python train.py --bias="all" --tie_word_embeddings=true --optimizer="muon_hyperball" --decay_shape="pow" --doc_mask=true --dataset="wikipedia_en"
Each number is 500 + 40 x the weight over its row's rms, rounded and kept within 0 to 999. Layers, rows and columns count from 0. Numbers have three digits each. The size before them is the row's rms in percent of the matrix's.

# layer 4 MLP up, 512x128, rms 0.0673, rows 131-239, columns 0-127
093:515474501514524547527472492540462455598441553500505471552555500505476495503562544518467500566546454509433456445468531476479561441417487549536484507437472504522456499517549553456479499438507460463467504519520537478452419462526457492520569548588535457551443435497499442466478542518474511546498441501521548481521487470494505497519524452577521556429542492516455529482474519509456422570550
095:563559457557521537501520544488459441506453493413471565533519468472419487533472490460481460492510570565477512531494452512558468550503489527407515452464500480575414502470502514516475486455512490548534488528591473522456497480479530545504512482503454566539402557521499443502486501464427497488534574478491482496459514433492499480551445442567499584493510493448447488518493496507519580542500
101:483481539442591470458502477521532463532473542492532567541515459484559513525549380497480508450493468566503469542477526450462539494471509598524587548534490468536504484467477443529489480535436501531506465449486534465478483500533480537517468592534528469560518494456495524504524531441448429500568450475449459588459473424558465460525458518534518481507469527481470502517489486578555523503460
108:469495565524563444535456558439512494513491455464541488499433470483514495546487522477490515454515501486503502503531504526452454480500464492482446536597458537452501503532467511549592472500574515494468500510551467386451425614434493476513484519540548472486527468475546460550535468466508524446526466476569517495495567463490492520517475554469425558516446509433559484502415482520546554504501
083:535515448536551535518471473497431572558459566530539411483525555513489531436435579507548490551458551433468509453474425538460454454500555552453516454401462509457470477492488513450516558485491475514438544528526482550483454480476583484505550466463542498549558497499495494486462539481513500463514517511581474444461467446498447515475468538485510516512519522484462427478452499532493528561547
086:503455511524469469535540468495489557499479509569459540512564487487457518461604504519472478516545508414574443513445553459506456619505472508470479521529499549497491451499516491500539568511445464485532447478482532497471544489491496551501497438483486542517410537541452523505479460469447499550500510452508469516524477481521495548402491499492502559529419579521462474564443563534479585521437
111:474513438512573503527493550474515502517523429509524506473551444459560515475541562444483557529466459448539464435453456487496545418438510548524514600541489463489515501468517473448470521541522521474516507583540557543510460485452534523447421495555468460534468537541434573479517443469469433530552521479514510492444444500455486477470523521487448493536481499561469469542473590536492559526491
102:427530546536568573527485487488452483523550537488537486474399509486461572508545523485499525526481463501483519496538519477505448494459514581463470541458508513581448561505428477440523479543435453554534466575510554550474512469503551453449485492428570431448474499536452493476470478501563453474530520478524406469469479553509502542449471420501523513512529476558490506497483531533511537570470
090:550510523506543478442533490512480571481536493488518503477466527451479491465506496425536534523583490526550480531502506514434524491478464526465442507483562466496518459492486457411499508469487449527484558536503549619525531495428559482526500460488453529439435509465477599529512535493477585552524530445525475490492526429541443532483533492470534514492492504429464579498369481507454515508452
080:414521476526479523478466406495494530486443463498545522520419486447500487478471485475494487504519561514508492551490433536481511544502457513474469536524453550461535485441504471537474519489457497542544438541544574509535495434457456469532479540507442508530507491553494512442512569523455428486438416598500553550501511561500451485472568501601519493507495526553462491602464499540527553514540
104:473585363461505409443526486517538523434479473529560519544434493426503550459430542503442541463551490558519527493441527517474477514466525477522473548547458519493479496570489483495501498517511431498519500431528512510517588508507548545497448443567481467440513479569478497553516529494543510563501494464478450442471535530510541480508563535483501486456500559423497510540563542489491495495465
092:465481424538514488505516536492467484551508519475507442468542522485551534556445464523520463511573509546509512452506520527465485510474495496495558554448556535500508413474561521396568557487530440481472584506478493475476501569544511488559447463493532517445467492554458517495472469546492508566437489513558434526488507525543409522467548511470484473463448464570519456501478503560417426509563
090:461443505521499573507516477471501533536489485484551556478467538464475463489549456567511461459545508527453489471572451502562517583533580514516488533478489490523461491371497472508495505456484491478493454517532485492519545480488440455416571465492589503464497465566498525474530538539445501548480507445554485498541479490586452545426453486486448552517528501504399564452467467494498540461504
100:524494481509519547565489495508486529581507447501488510524451536444474505465477459457463579515538500536464543534503501499475502515498528505505481530538473484518515446514481471410554505578491494564489542464464474475500509497448502547497458525498487491463569500488495479516438516464523476490529461504515438561550523473579562552427386436454523516533546538422522554580464539520547493524355
105:451488493428507516484484490464493568559483458475507485481451456388561464471607521506433513529476523534515495486469443554550458518532495516570541542471491524515416527507525495568488541492510531542502535528466390529452527524457551450407515441558531516422492531468491524546483500451480519543497474553523500540435509497528474523504471507541588488479486503411524514480520458528500459538461
092:512526556511464557466462543522477468545462538549524556474495395475584518517539518568434487515481415517497464532515482491538531557461494494563505545478515580491536538440529390479494431515492480552554512582450518500485453446511563506436504480540445513519510495502508489384557477486447501505491493449523509491526497513480471471434549516468464493404535521485510457529513463508493462553510
097:492466558524519552567392533426554541519432535545470490507481495570447488477470484485507549502443467543439529463577551487446537490531527529444485546530493481458472529532524525546521488533507499498431544571536528499513453544497497479559514476523467529451491512446476513484500435450454583516474580471523499522504567437494458471487490440492523435485488593494500480563438504502494435529431
091:501506576563486527519481482529438485480521405525497521386460518491502448489507528450472448511492449574491523504402549469529553512509475534477482458539484482515488529513459485480508544480502521529485494493494503530493566482580488517532541525546556521512539450537592478529525424557489491559439429603588455519525442507521466456530513494479454485498484467517509540462423473520432477451545
096:555522556602471504449542496439461495488522523424497447470509454524473513453411537528442502448431542544484432512501528457546538500505465497506481418509531508519494524444530581491538508495517552474531537475455460479459451505504482540471509487491516483564604481442498587495480506486517518562506539540479499559508498441526493497515590456468593499509526466559441493482481515538575459459527
108:517497558520498537473501544459482464535526506468488514486477543529502514454535486479405513500450478501540579489431487497566493509470519497505549545493512484466433526472500571468494530450496517406428487531491484549526452461480558553422474424491555457540537513533550482531542491428487493475454523498499449500523431547587476545492523471509463481550465542595504497452487577541442463608485
105:515457505555481570512467448508475512509509547501453524525531443502532516563486510490442544454476492489510482464450547432523489524454516511549498490544444497549603491448474451529388519547503426531541552481564547509529580568512503578439507505514551505547484417495576493497471508520520526516521493448501542532558542424502508466474544470461472508471428478512524538453505472493485435422457
106:502543540443455521550563502509437501539560572476518503463459497472569517499572528509545493562555476476553486514480474438429507506464568599480470463520482515402472498511540480486455534452532505499518528587401484518500545449482526496590532433427479522430465502462470526480485500465447510471500454484510519546516546512530482444493573477473571516452504474530518458537485544498508449525463
093:492547518430468450549515467467463506476563553536526483444501527517468481460464527531512564482489472489489502460478519605518498463459564560505561510531544508530481448477532483502464529508515528485484544543432448493498438493557555548442618509523476466511479527516467520447519531487464476545518471500514384449516465557521434437527481508439511457458620475496450543499481466539500491569500
108:488502551541535473465528492418472565531461509529537564518508523491496477525458515550404544468490418496462494511464531415523488430466518570486434496561520538421513468547458508456544514551460439550532515516496489507540504486485413520488465520531532578546456476397516588449465474512497554472493530509570498494481520483493502533502442483519498565432561561489537511453459473507547501471493
110:484542477549481508527514509442464516501601517450524466507472367431484498523519544515471548402419484474538458529510486458451575537518490536496479549441461460490486517519487456485472473488509461529526537484576518528478457492431515527455548451569495506476527511451577536518465513480493495518566516536525473524460471529448513506551527502504490479558519499488509430621534433506512553467436
118:537492547461523516472534556481545548466526542483429485499516463470553564491567539532525582469479511499441475560414505452434457515517557495441478452515543507478501518481505450520552414532523424562538456550498555486459434503451559534510536422547426485462487443534549477519528568540508522469471528472522498494540501412454441480492488469515507447561442502525512481567491496539506531513506
115:457526458500476464514492427478552483492453555545487517546467540459544480504494534427439617466473479446464484457547522462506563471459498539493544480468497533517509562576481490485408557527503455544575475505477477456506518427506569481527482445485528479455570504489555522557501507485509529495508489550435471526484565483474495527397529485503542546534422544415446474487498560515490535485494
111:443497475534472499432472523503547504454489494550499485421462484445551494436553414486535485567544473467524527528485547510504500546498582545463545566512502503578517449500480491482436485525468530466497473501427533452551469481472472459556505513473501460484577519544509541546471453467496493503504595491483504567461426537501503504487551538428470539513453516470419606567510533497459521466443
100:450567446532572441539509469518465506508486530492472553546584474531500495494602459422464449513563440488476485456482536439453539543491471542491432449463485568526481482457575499536478471447530532481564567528576455509488432474499436448416481514546505477487553425515486470552494550460539519514488498469508456520488523434525480517502477523477587469559529511477503498480499543480457490525512
109:442554503540484456414500469483474542457481456467507529484478536488525527414452497571467480507523442530455437533414542507477520466503516499580505493532490494498491558534588432490533536506530474475525561481456564500574522515472544519597501470540492487561512494429481461425576485558447561555491532514463536498527494533476469487560512479472463529486497543486503481405464545522451509569487
094:445448518494370496484459419468508546516511426430565510512465509496454468528494521466420516540510500503525551581456517555524527437493546582482526477480456527514528521567440558530523494460452460535517425488495492514504556482482446489457533484513503499529521481469562490496434512553486465527533529511476465502476513491497485492554509525457557428491441519496503520505455566534486466642484
114:551505449497508523506527487460525504466493430497509483487490623452497560440522501493446566545513496506518566497484523526482561550550574522516548524547459545407503491544522430513426425507492502572529482500499447484525508440457390460512506475540536485528504468522528454564406457513426466504460505489505509436493516477559445524485452468481493530516474567539514557537471528478473557519509
113:517500447561512423404490475489530408504469519499481546537452519518470489481483506447529553466568565481436568469479482487520473544509550512465505531505522512524485426466510409564493556578535445471523467439591541571518456493505471495472492473498536570407491549490529545519485460488453480475570525545535533508462440535531500511541477445490508507500487501556460493462540533527469527523421
107:569498489490559469474456547512539568503465476508580470502398463457499532541540522545434512546524524492519495527511564557468531486429547476509554471478462517491470398597530506486483522484455523519494527505511487551521467482582512505492484444489504470491545524511464492446442479516479547521528451485474462497522412440471493552532474476413561532447443554523530549524472503504544441521401
096:475502522543498553517503488433458469600511499538499513493538547537402539504482494525478444527498527529552520476449454478544551442547528492507408491460546513449470561473475542565520475519434465603526522478493406539425486411478510432457499499513600440567495527508445455484461504497578501502530523492499517541457508500573483466494490461473533521501515443458526478496506480481488469525540
122:422472512469524474490507534516553522499556479438520457560503442488520514473469521524520508467589489526423534480485572548507420458530535445471548482526383532503432494508514507490490485578535508486561456515550454511475533508492505550510483482519462483524534448453495463419495446522494511550539540490551495483493550578448432555442522468433522522485505534512451481530455530450443529488607
102:434426523544532564428471525543558556463496572504517505536430468504517484427452471549529578448494532498472527509460550569521466528473503526515468525478458545515505492507443496527546440463477520509513512541501447486483460472521519531394520495491453473554537412488493504565563566488519486511493482513565498537539457475462433441460489531576521482510541551505477506493500511406525442581473
096:500478540447518499490512564505455444454547506416536464468499423437519538541553527532457505469530500519451458539501495500561537533539550538525505536522502507459531476508507541578595496468453386512526464504505521505448486497484488428541567482562540483488510444557490523484538440495482472450494473504497508587476421488553540512473488527495477458438520415456475487597529473501546461566519
093:455456503436448497571459444489501561479534427479512510495520499465467477420528491457486536481531440591584535454526474528498438572489507391477508493514474486531462503466454465468550532513471524533502501472447553474541534494575515491468504501560486543510483439526579398538482550494494485509475422508469531605476524506508430492508518506572557472535539515520484552489461463523492454497487
105:460456559536540524482452382472496575538503503474484526504528493507496497522459501543525425482476512496473459479442432557511481487534464466469502437502485527493511517435572421454565539474534509552510490546445566506520574514523485531481512491495507423525527468500540472440493514481556565550494445456490526472503487531472480480519551447599501481537488478527472534429405533458512506579585
097:529534586547529437508452492513506506532384529466539551464495484496523485512507512498550475478488506576558508534447496480479491509540527534485522579507535512503489545502514467497547456468481438388485547521436475538523525508556514480556490439549499468556533506485502469494443530474512478483499509499461429526539512484522535348568458457536537492493471479424526520469458416503508438519567
105:580558507519564502552510562580472472503533558492446527513504455442486558549465566523516532499545475459473511486469472502530521517466576510485449444484461471526504544475520525439464572507499441529529522515443470536550497415532495460447487468494482479484549488539546523489436397515533498404474519464526507473438513489578498509486531484452450468476537558518536546516428517567503490461416
105:538477496455490449463490530441501551538522599546449503525490486403526473493467541469502507516521546508495506507546474548455555484515515523372500470476467421452484513529501433460581511541497514554525454569542517483536521515454473508430496544547484506511455403508546548433496422530462535443580473536503523459513526517509553559537474490434473518518472509511445506558546543508501530490468
097:475523542501547510498488460528546477504473459506484591513541519488523480466394486492481483446509434472533489487543504479542477466503530587441421553525486530466470455564473532522462575505436462543564517505490501566532495499473520544487557500453461523479482499535594478461483564451570529414539502468558509479517465492485571448445433467484532466500492497491461541415503551539450504528426
111:574453434484523514472465512464498544472443460559472487565494524493528496448429527528487540443495507521476583566483534516537496440488544438387507543488491479480465530475477480549470455508437512548532513539543528525477495466505452618462505542534466457519436493553515506567517509418500532536533558467543440533539457465506453502451500484490535536480491491530538502440520467575417479536529
122:475437499521470535607515501514477468497519523599472441568527546478455503492472438482504478476492469574575525491418535519472514536535457474570457540532416530568513448509542527483494475506492470485515506528487531521419465473458536514458483491515497450491518448607475487487497432480527521426501468454548457505457591495573477467463496499542524491527513471545458511563438481492484551511572
104:600529491465486525585481502497489450529435526573491538481579465375505479496475543531542452499466492505474523388447513524456596511509555503455548576493425549507453445568532518523531471509536488454507501514543480513447482588497508491522536493490501491482485499448507569426547482491501505522449511447500515517456464486439490469447525478477552455453470466445511504504488479530496568497497
095:432517560504544492487491568450515448530483508525506519570472516521500484508504523480492550528483421476479579513478513470489468512494578492484408531468478498473462472503546461568522486533437447529516498404500450505476490466464514528549523511488491566510576435507581565466485437528485504429486482475459592518439440496454497492416460492532493496562494479570516549537543531503504404557503
098:523560545546518486544471465500481428535572504569535505490472530479554485452488481463492513488501503565525515479472533504538494522429425499465559428553504476506488572510498509450497506554476425477500490565502484416410575538421479483503449561499499443541474483559494577398529466491535516520542496483566466471527439481559567487516550464448516485499454479470452536507509556528511488444490
104:456534539542506464527517528501451508467492464434416570472522483426465495436464520447494482525395517525522519447489510524558487500521581505447545489468540539474460516498520483591565456519465478529573541511508456489517595532489461472510546527532455530493500415482502472495470496485486497535491523470547576523449486550506514472459498526503542558566590458550520408452481510478495427525485
097:466533485475468468467497554496475503514538478546419453482455521537451499520513576566441579480517485441502542534453509435466561466511557540521449536541402503533495504565436504519555423481534502507449539478538444522474478539468525625509549543474535540480519535518479504443443510530501520486513517515542474504424476443497507469534550479408555524513450470550466523433516503545478526501498
097:487487480441545466521500489498516580533474489515483482474518522465540453491472430500431468490515534500437511537529514485487454533551431498462481516533474532522466539517467518569423547442525528469481556476471469535462555518526498565479497518493476517533568499483460512515463490502427500550546458507623431464521522542572470417382465460504477539499492578444508543462442496560546561529524
105:431562437601487471493503549455501515452534515496432489477439487575526488525462561548478494508459492513520576445514536510491502489545536521444479513471476499576532491545438493504510517533464543488483499424525433580493439469434492536491518462530544473506494461519498475526492477539585587535413563546577460515477408429528486448516459548519525538498451467492484493509515536465505485532515
107:502414451470487547450493529542493535487486577385466501582482450436449488469466564489506498488522566521526510492524471503497497518435499578483512498506454475516523494478473519490540519539520453564609476492547439526459539461504453486462511474512476505499510504539559437457483539538475551490534499576547459527596450489481480472527469477529577570550490476495496534494504600497465456563470
109:505464569509417608534510520455497520496496506507448534578434483535470479536476485498424560483398537426506501521530497505488512483535547545508542448490483446432494483528439513476473469474540444534506536492494503570471445472550535497551560445480468475474614570500528526491448558499471482513613539495563523487479482513510466489485529474467518518498425481565445532484514484525520533507524
092:477484562503512449462513501520451518537503476492448469460442468470534545525489530497543558487515505474513527490471550426548452535540515553539396442439485630456569437495517467434540502492517518518478571558558468493468488462527521507449505432483525460536544445574508418515457504545479512492507511527560467470412457522501504493539484456568505529471555479550522499553483492522466452548487
109:504492479486496539483510469467506589521575527488496488535526498473466476524483499509491450477542515582510479566515490517464502508465466501546518470528525447539459530419401512516467453490565457592558463480556469532545521509498447597457440413497524521500512461508463477470416529527456555540477514422541441518519530519497396545434577535513489458487497470468516569527473484483527521473453
110:502519535564488485539454481477454475502533496529532502514501519491500482420524496489548473510534516478461489502561486541461530488377534486499498468528526573515448375456519559526519583529456465428452433488538544544543449509521527525500497535475511429547504588471478495536448436505470525524460492447553493523470484598487464520457415576475501510419519510510519547547487518478510436489500
113:512464605438534558506488412479535524480473506523500509443483489472539399527482540501590602500526489478519446506463496500523543517484504490464477516467561480484484466507471510551535520566483445531526546536561527515510569554465453519501458466494497483475546483473503603400430442453495537473556489494517462522456478523458520526547557428478492521452478542462499492512439533524542511443448
097:469488478529430559450521489511500519452483501482492583475475540490486512520470552512491470460605436453515453480472498532483584453519533569453532548525514423452455497493494495478536460429515466561527539565437562504426481495474505522505498478514499471559438542489450540493493483586528555463473511560502469473504479542546467578453494449489504508506449490505507499549382490535499484594536
106:510501471562483438510438450453500502538575507570420458579474534526472510522477473495429532464530515497433458491484492522502588550459465549495569548505475524541500521493534502568396498502512570445469480443517493455458507480477470537512452473423527522483522509521542504493466552495413547515530496507540529519543520527552439502494525472445482535497508542449426495397514479541560469557518
089:557521503441487479491477529500514484547495510476464504475549516472472440597572502529464523471529484542563494473456489492521524458511537564496535513569540504514516541448532484540572490476467415514566497526523485495470468476553518481502337546586501484516490489592509476433529465509458564454492466480520504492379509506519491515444463517438528486502516520461467445459512465550441533522483
096:428550521497513430514499557486499541490522517463453543512447519495529509555523475522520528472570453501433491458500529502508456506573535479498474505489515441531492553464506492522579580464589471441485481503508484549478491541569502605430500504511491454522481505499509474471531483543491482513439392564504470562460426486507478588565511522492481497511525485466481501569457481478434386544479
106:473574580539547456523484468484472556489496465475584447498572475474473522390502530536519550563499537496464547478520486471494549475484587432448446414462507422487444493483450439543472484487484484528544473490529503469502534453479537556563541516519534502477485533537539548501445426555460462481493465493540510513469509546475451485470506426546491501494483468521478527495609465521499473439474
104:525526473513451527506501518478498512512497553491476528524414539500561469491452497505485452443490494465499477460581472508502503476455524471509492509491531526602644443473459515495566491546435488544483462542482388446472427509455484527489401445544438508444498539541536491526434553522500500442459495476554509547504479548566477477573545528504490511533495457486543512487488518502569560514505
097:576562454474534505467517476543497442560471488551471451495488468490457521542534536566513493437485497573535491424519466544490501532564554481447475524428491573489472548454534495483451552514515445468502493553559512512465502460565446482541547500489454514539563446517532444434504502441483539503428513469500579520522466464510498504546504465516529534492476376473439552512500547487453527477572
101:513544474425552446474484502519444570478436502537459610513496469476529568504535457511530536474454487515504522526548437514446564473551520483478442487476518470567499484559502557498521529472481441507627555514480501399488463469519563524492420541544558561496460478531512512528463534475521502468496513470506506480449515473453493529449502494419438539541475434549515562480484522548490522485477
103:465486515524528465534467491530514414479526505507506519512505420473536534512502554522568457515477482461550495466486465529510453505463524510511426476542515516487523596540513475616556499514514476567457512463404488551518538549533478514462476583559545446449491546440525501461514457436473454505514505465441432529518476566561449441467464495422507539556484471499427455477524527479537549532490
089:472541519536494405473494542497470462459448520432524492576551470459516519527532488513449491556510463504451437494427485472486537534576538538518520483530543506463465536535573481482415467509537477494503598537406444509451452564510509480503502471485522493500571585571497475497445503558493553520536463509531508529526529449498466504536451423506505573522438476498477500522457539482432541559481
108:484502550526505433449491533404535464474550488578499503569484541525500528476439560496473433554503407591501509496431494515583498552423529601486540501513550500522513513561488549497545469452501455479453514478495480498528450527494557564495467480441525449545505457523507525533505539526571474502446460497489493534511407500547504449474495481508454465444507426496449530512517507434495487538483
090:483494502475590521490508455517489501546471522472537528483430513511523460472492508508508380541463517500495434487501452514535476477529511589539472549431399546459482448480482518454448503482507465462441553504587475480468572506449447572496539503469540519527541569450564499477426512474538519541463513489551472496496499505500488497496550483433478553490449578481460516482428478487520560509594
083:535570550461459547454399514522456474466453560547552583422507543549464486518472562566541494449517455498462444455513457534552510500473531507500455489442538515542507516479460505515488466447524486469542519574509560572456521498494508536403543540543542463492484514524524400454523504522456410493435494499510471537485472468476512488551484493498454513420486514505523547467474507451447533517533
110:486503571523555417499505512499436526561494524468513506543449477483457477459463464501492506486460529513452519533525456463552555494427531422534452510531437449455498423529471503490507517472563504561498508524477525457435474502513522441475506475482539550456581540429546585469439448450502585540574537520552474548469467565462498516559579525529506545512503507501468472504475453486482453431498
101:493566497524497375462519569491516503568508456541485488518365518462449539502496454515504457504469514453535539517498518500541509550457466518478447578435540494500485540492499484471495497462529472503551516470510505557541514508543591536413513475542427450492494496527518488445487553515503503568472493492523465503539466485478507380421519522544505473554496591467436519534531509466498544496527
080:543518550525538481546476501451517531503484468521592484463511526489496422514485487520501548418506410521578543499493483461485472519547505524499450464461472488563525519471482467538504591507512499500536566490552479590474464480459505533515435507477497497566463534576515503483530502469390446484491504487487529471460502413517465468487468505490513483517574371457460585474536441528478551466495
104:486473577551456528527493478415560497594541513507452546457456528466552519479553501517464517525509534471481492478469505530489535469528466548405562498479496463465476473401489496446518567494489434602513556548467453571496538476469503540517503476507549483540542540491465437544456465455509496519586531523492485393573462440506479508516467528448453473509517472476482513443514489520486559485505
096:460484481520496444591474523440445508518468496543598557486521569516534511488462564451529532498498480448563555495442472450555522487478500480512516440491506539515477552491484428507455500506539496475496511532521577508540455478465588469463498446617547503511474463472463467481456521454497519508525473451441561483552571514505452451520462446536548518498493437526551454571496521469505418457519
106:542419578480517407457495450465528514474490440481553458452479493480484514518482476531533427487500551483486542446500492549483531435467521519449455483466443584471489473477509489602511474528493547469557431454481561557505491512539509487512496511529541520477506531462542458578452529432503453524479525527503555526536530488557411491538478468465467503533608543510499557518567498492529581474503
101:462459464521515524535575529486498481486556452483494502522495473527448557471491501452462549447502505545522532452453515453443524536499551475527526494538528513502538368533425490451576527455443464506478545459497472555444566428449436476476444487603561552547515514495454534500501493548530535571514471545569453457519518465503529484509524449520512572480521520536515470488493523479514406471483
103:571539418500501502575511524429470493494466526488456533480459486483512521459556487489491545441502490487557510449458551506501561480521551505445464476496427504545526533494545482532436498546490577474517520553467463479465502538494483457549460412498518572410513456479467485575478459496522505476467483529520550522470438496482419482490504466503534507540436459491468501623525587512476565540569
085:484553459512584500546460528488475474469558512529539520534436418488491567485444514439456490475531568534528401471585496460558601569485519506531476428543478506480505536482457499532470570523531462518492470461500486496531562487519500497484454443492501482512493494562433508488511484489442517539507437517480492444525490530571569524487512477482510519444523381496507579500445499468476535438515
110:486563548526470477482478506518467478472509459531494469452567461527475513470571437531542512473399502498446482449562457509534537555505534472493402498598502535440495468489445467544464476496461547501488441530492597528464481521473470529526384520597459526461450509467493500479498507500590481543477524467455478549500578488507441480512532588477509496539532532473486489499518560493502508505450
098:517524468527512618524486500506570493594478534440538493539485464476528461511556502533510464476434502516510531444416540464536580453469495549522500545494482532500548496478504488544486475566413448536504415509484482479530434473492587483530505469471448514534525496444506514512527473537435483537505576472584466507474458457498480510506486471415545542531492456510510600507460518500448511435468
109:440516452487499446553494487447564546507516471573560462512413581528494533517521542538469528500454439543545515461439441547575490533493480509464505545525479485515506501498588526544531503521545475450400491469513495497472460495527483433575509461510577455516564529510524503521485569540439535494486437504488565511471487553502475461499556431528470485474459515398435478498541476513492487452530
087:508470495517507543501482502482494446531488485552545491465511560465509521502555436437496518549514508478511583529506513508477499569430400532486482409525502456482522446523435464524451544513514413453461505471475468487527426497502460507572528519503476554504487457552466536524479566590501505552559535512485548494473523414460430555530580525519447526555451494569455528452462478524486476544457
085:488540547472441490487515468519480555517436471443536465509449446449509492571483540494433457474481547506477492521589475574526527472539554516465453427513464537494447492491533484473470513555492498557579552558551507493500490484420533447511496499590498454538578460488494485450517441543506461542537475543469523437540529439522483533472501471462524519495544423521470529488592479573463496435531
091:514579542541456476555568553442501448560525477530431551490515575530541475508549524467483501535609485442546490510450528444512504501419484532471476513519524464495512487514490483501541411536452474491477536485472482471477544506538529502502482432437530485481519484568542570515448522441516464545508490512432510470521469493533462481534461431445494463478507410519418439505518577555542553481489
109:578453455476562480493484580565520497530514450444490550504492468467430557500399523454451493570467440523487501526537527501463532478483551530487509471499500504476560487580492544505463557500523413520527509528543413505458452496482491595473431483606490512532455533497500563532478530440513559475445511488465464454532551562504487460487522496468485503481441525546501511550460493481514472447455
102:490483475522505506406469515512515484469490460509477468543564486512541473486447468561565534506455516454555384504478549562516527555609467549495494529502492533520478472540495544530444536520466440456549590502492407471461474493537496497488473518560461474516521462529526470472527586485563430469508481538479437481482486523597469524476498478455453551477523482452518486420548495498517507572486
105:540508507466508479492449525544529563638481496548477541489427544486544510528517494530502590473558455610482525483570542499515528511509481475508486510476427580490445417511548470509533482485453486555482493530523484427504485582452441468471503507519498503517446385451482518514519496461497478537534522441539458515522543492549465520522547456459540462497552467438499497435498496490473481501443
112:509487477503492571493501535539477516519496537443507512555517492497611538481531532509519510453531509511491497494465472541481538440504466507463442425573495543515454483515522508513487508497498500508468435535433428498443517457490537503584486406514531509439467536389480500530497486511482567510607477468500450559513500447446479467449564510458536529537497524526533461502484410511504462627468
115:572482539415579561490550431461469462485513530568470457449527542491499592472499508514524441457456507535528577473426525461453577516492487504462433532508475523482543495489504549469472496504462450523435514515437491531520525489468597441532529438511552543434469437459502466472482484567520477534524457489553553484539506468541461543524482491525492496441526476541533515512470540470531436560537
095:455485574521560487493522504545455516539560511489421422517478473549584515496554562504544521453491558502535403506447520496488537585550582507489487522499511489386465511458545483435491524486515404474545551464465537456449484481472513524532478483472560416459542466539501525467489482468526440515519475533476525492497544503569513512530492471484494512436538451516533425523485503538487446446485
104:547560482512531521447483473465522508559518521504477433500476531531512530474494397487521510440502532544512482456523537470464424450493571525491534516502485468508548481490441434476464524423489505506541543562510489531533450389481593514549514496499519451555486548459459537435536525508540520551437498549504445512491473413481554458520603491475541534525491543460456481473490477524452527591507
106:455592495481511471430553545536474511453476469515508468592507495526535529496476596514509475457417552517562561480429465567515572493440504463426470557512534484496479525530468431534460506472453447496566495504452509541503455477560452571550484464515560521514532472498538504502478519551565501474479509512472560483479433463461544433485514493514427536534533501503437408523478510491478493499486
082:461485518542513486510493508437532503480490439555551531436449527526482513458518478477488453544504495546495539444469474547512471506457483502475486499476469524496553426443487535582490550490460462520544543515486533560484523483384479544533560573480482455497509461449457563539489521514436514510475508473504493550523483406499459555342510557536527560532547511540535474541426487500508532506443
090:514569444501514482527486455534499478506429554552550484465473456494539567455477535472465450500501514449527463473544508475485535522540451495454611481534434462465517473541491445529511519502495388497527498552482420466497541509476502552488442460524563491538493497472502452421494451491508571581554456522504512517525492513480517460424473487611529528492492481536482412452549560491514508551458
112:468574513556423517453494496462496498499610456555500478499493504414455476477530550546538491460535459466497505470510525500526500532508483557559522505484466497553524479495483613562555521527535461463549497509595512546486557463446448493449505513500498535510438550527474457524500516532555478488430505466458476530515439460537411517483439527507491542484478403469435484514466548460438546539493
098:470480542481507465513493475491468447592572443518521529495544574485490575520531412553497513518559460581456522491537579448484482520523484410459505471518499477463467509448535529538556417501591495518556467517517540502457504436540495497544425457538487463555434493483522516497490474443482461568508529460535502514446468466521465485536550498509498560511470535483418486499555434453511451499523
099:516460530565495509433477506502493595512517516509589577550497462459514436478533530454494520474494485486513552475583544538518447454488535515500526548506442530491521549464523476521464524378525489531565480562536502493482477445527473421495506485490468479465499464522489528493482509501476500520542440581498560449510583484525532459443447489515461512428469509395500528447487462579435507506450
102:448412518539529444531495504485476508494557514496538554461469500533469490459440553564457447504557499566535514521544519517578462490489535557491425488497493570528479466508527526447536448447487500485486523501513513483485511499508502556444534506562475470460477500540447452428446553504479528542509472552594422471568581562516481516501467542472552471489521523476464496443417506531405455557487
082:541489443521537521534470557431493461447525498572468555469526524521456425486472503502419490436535555445448514534533492559532488577477519455554507560561434532508457436527448500533536518488480503529491534566468540468494491533484545525560567553525488426525496521602491469513506501444471403475460514499461513498473484522494455419535583442480501514468525487505485505496553525537527548504442
110:482558564546439485480508594479403495605526521477477495481494456539452511498562479544467441496522504512500564491467490487479534501507498506501505427483553503546417510506558487552490496466459527506540565521527477542450567512452536511492462576508508488499632501520557435489502457487464504544516498446518431534476471457495491543520477478474405502525520444536483481502469431411497536479501
108:450510498538494461556577594480514538471537506417508482492452435483493525497474461508479520462520466499563486516503524577501422558522527478490541522561474469494532473536494512502450539521502537468552558469519422539393497437496460509458497502532486539506546551433511497491503500415510470537483583600519487450498438480579413499528502446495491559463450459521531545478478494474543486548494
088:460542550490437467505584536452488557512477469449483593521550497469475532435518526522507488365490495590602502478437463482499558500505491515492568466540531465545438501500492471502575530548514531485511476483504538463459446540515569508442486506480438493456517500472477522539552538414444478510523468500407520472494490458558483472492510490528522528567537476522447484443455478505521487536517
096:513533428435522514490455453462452491472486549430445539514476544508495534559486453507479484477518498572498571446479525458450449451452515487474505512486468437555522550511553469458499458504463476504492586527473453563468492539534559455521513482547586511497488467573465509586521545467407454540439517559490537499494437499514483466441501504504504601567492451472496521544482504527458568462497
102:496479525408507521508492510457503592470432474466451452474410464514543561495546546425560487479502517486483465413442509478482497530574569437486509545554538500566446452469583463520492525540556544497537518483452596500449488541505543480500449487528472500498423476521589466534429539485470555479557485477498492496522503519578530511440532509495517504515520438504497533458496480495473509526523
090:501478549538487473486521477482546569473499450540538479500454467549487499482544485476472566511560459518498618411468518456509446422463538588509522497508456471438514491530528487533546504499440434521464503444532493499449447533522494494481442494540548527445487557553454480522509547571440536491476451525484432501508469586550489506539449481484510621459529456533474573482472503486472508486505
106:492542507503507506501531464432464480551567512538505541481498485572466448525464445488552432521499466550483537487550455515461487461516542477488432509470434552489509576510449461524516499458480519478537451548505498588483529490522487560450566442537534492558542492428427529418524567454515525447526512482501582548530551486424519456476526449502502533548517458492515535547469498477455384503509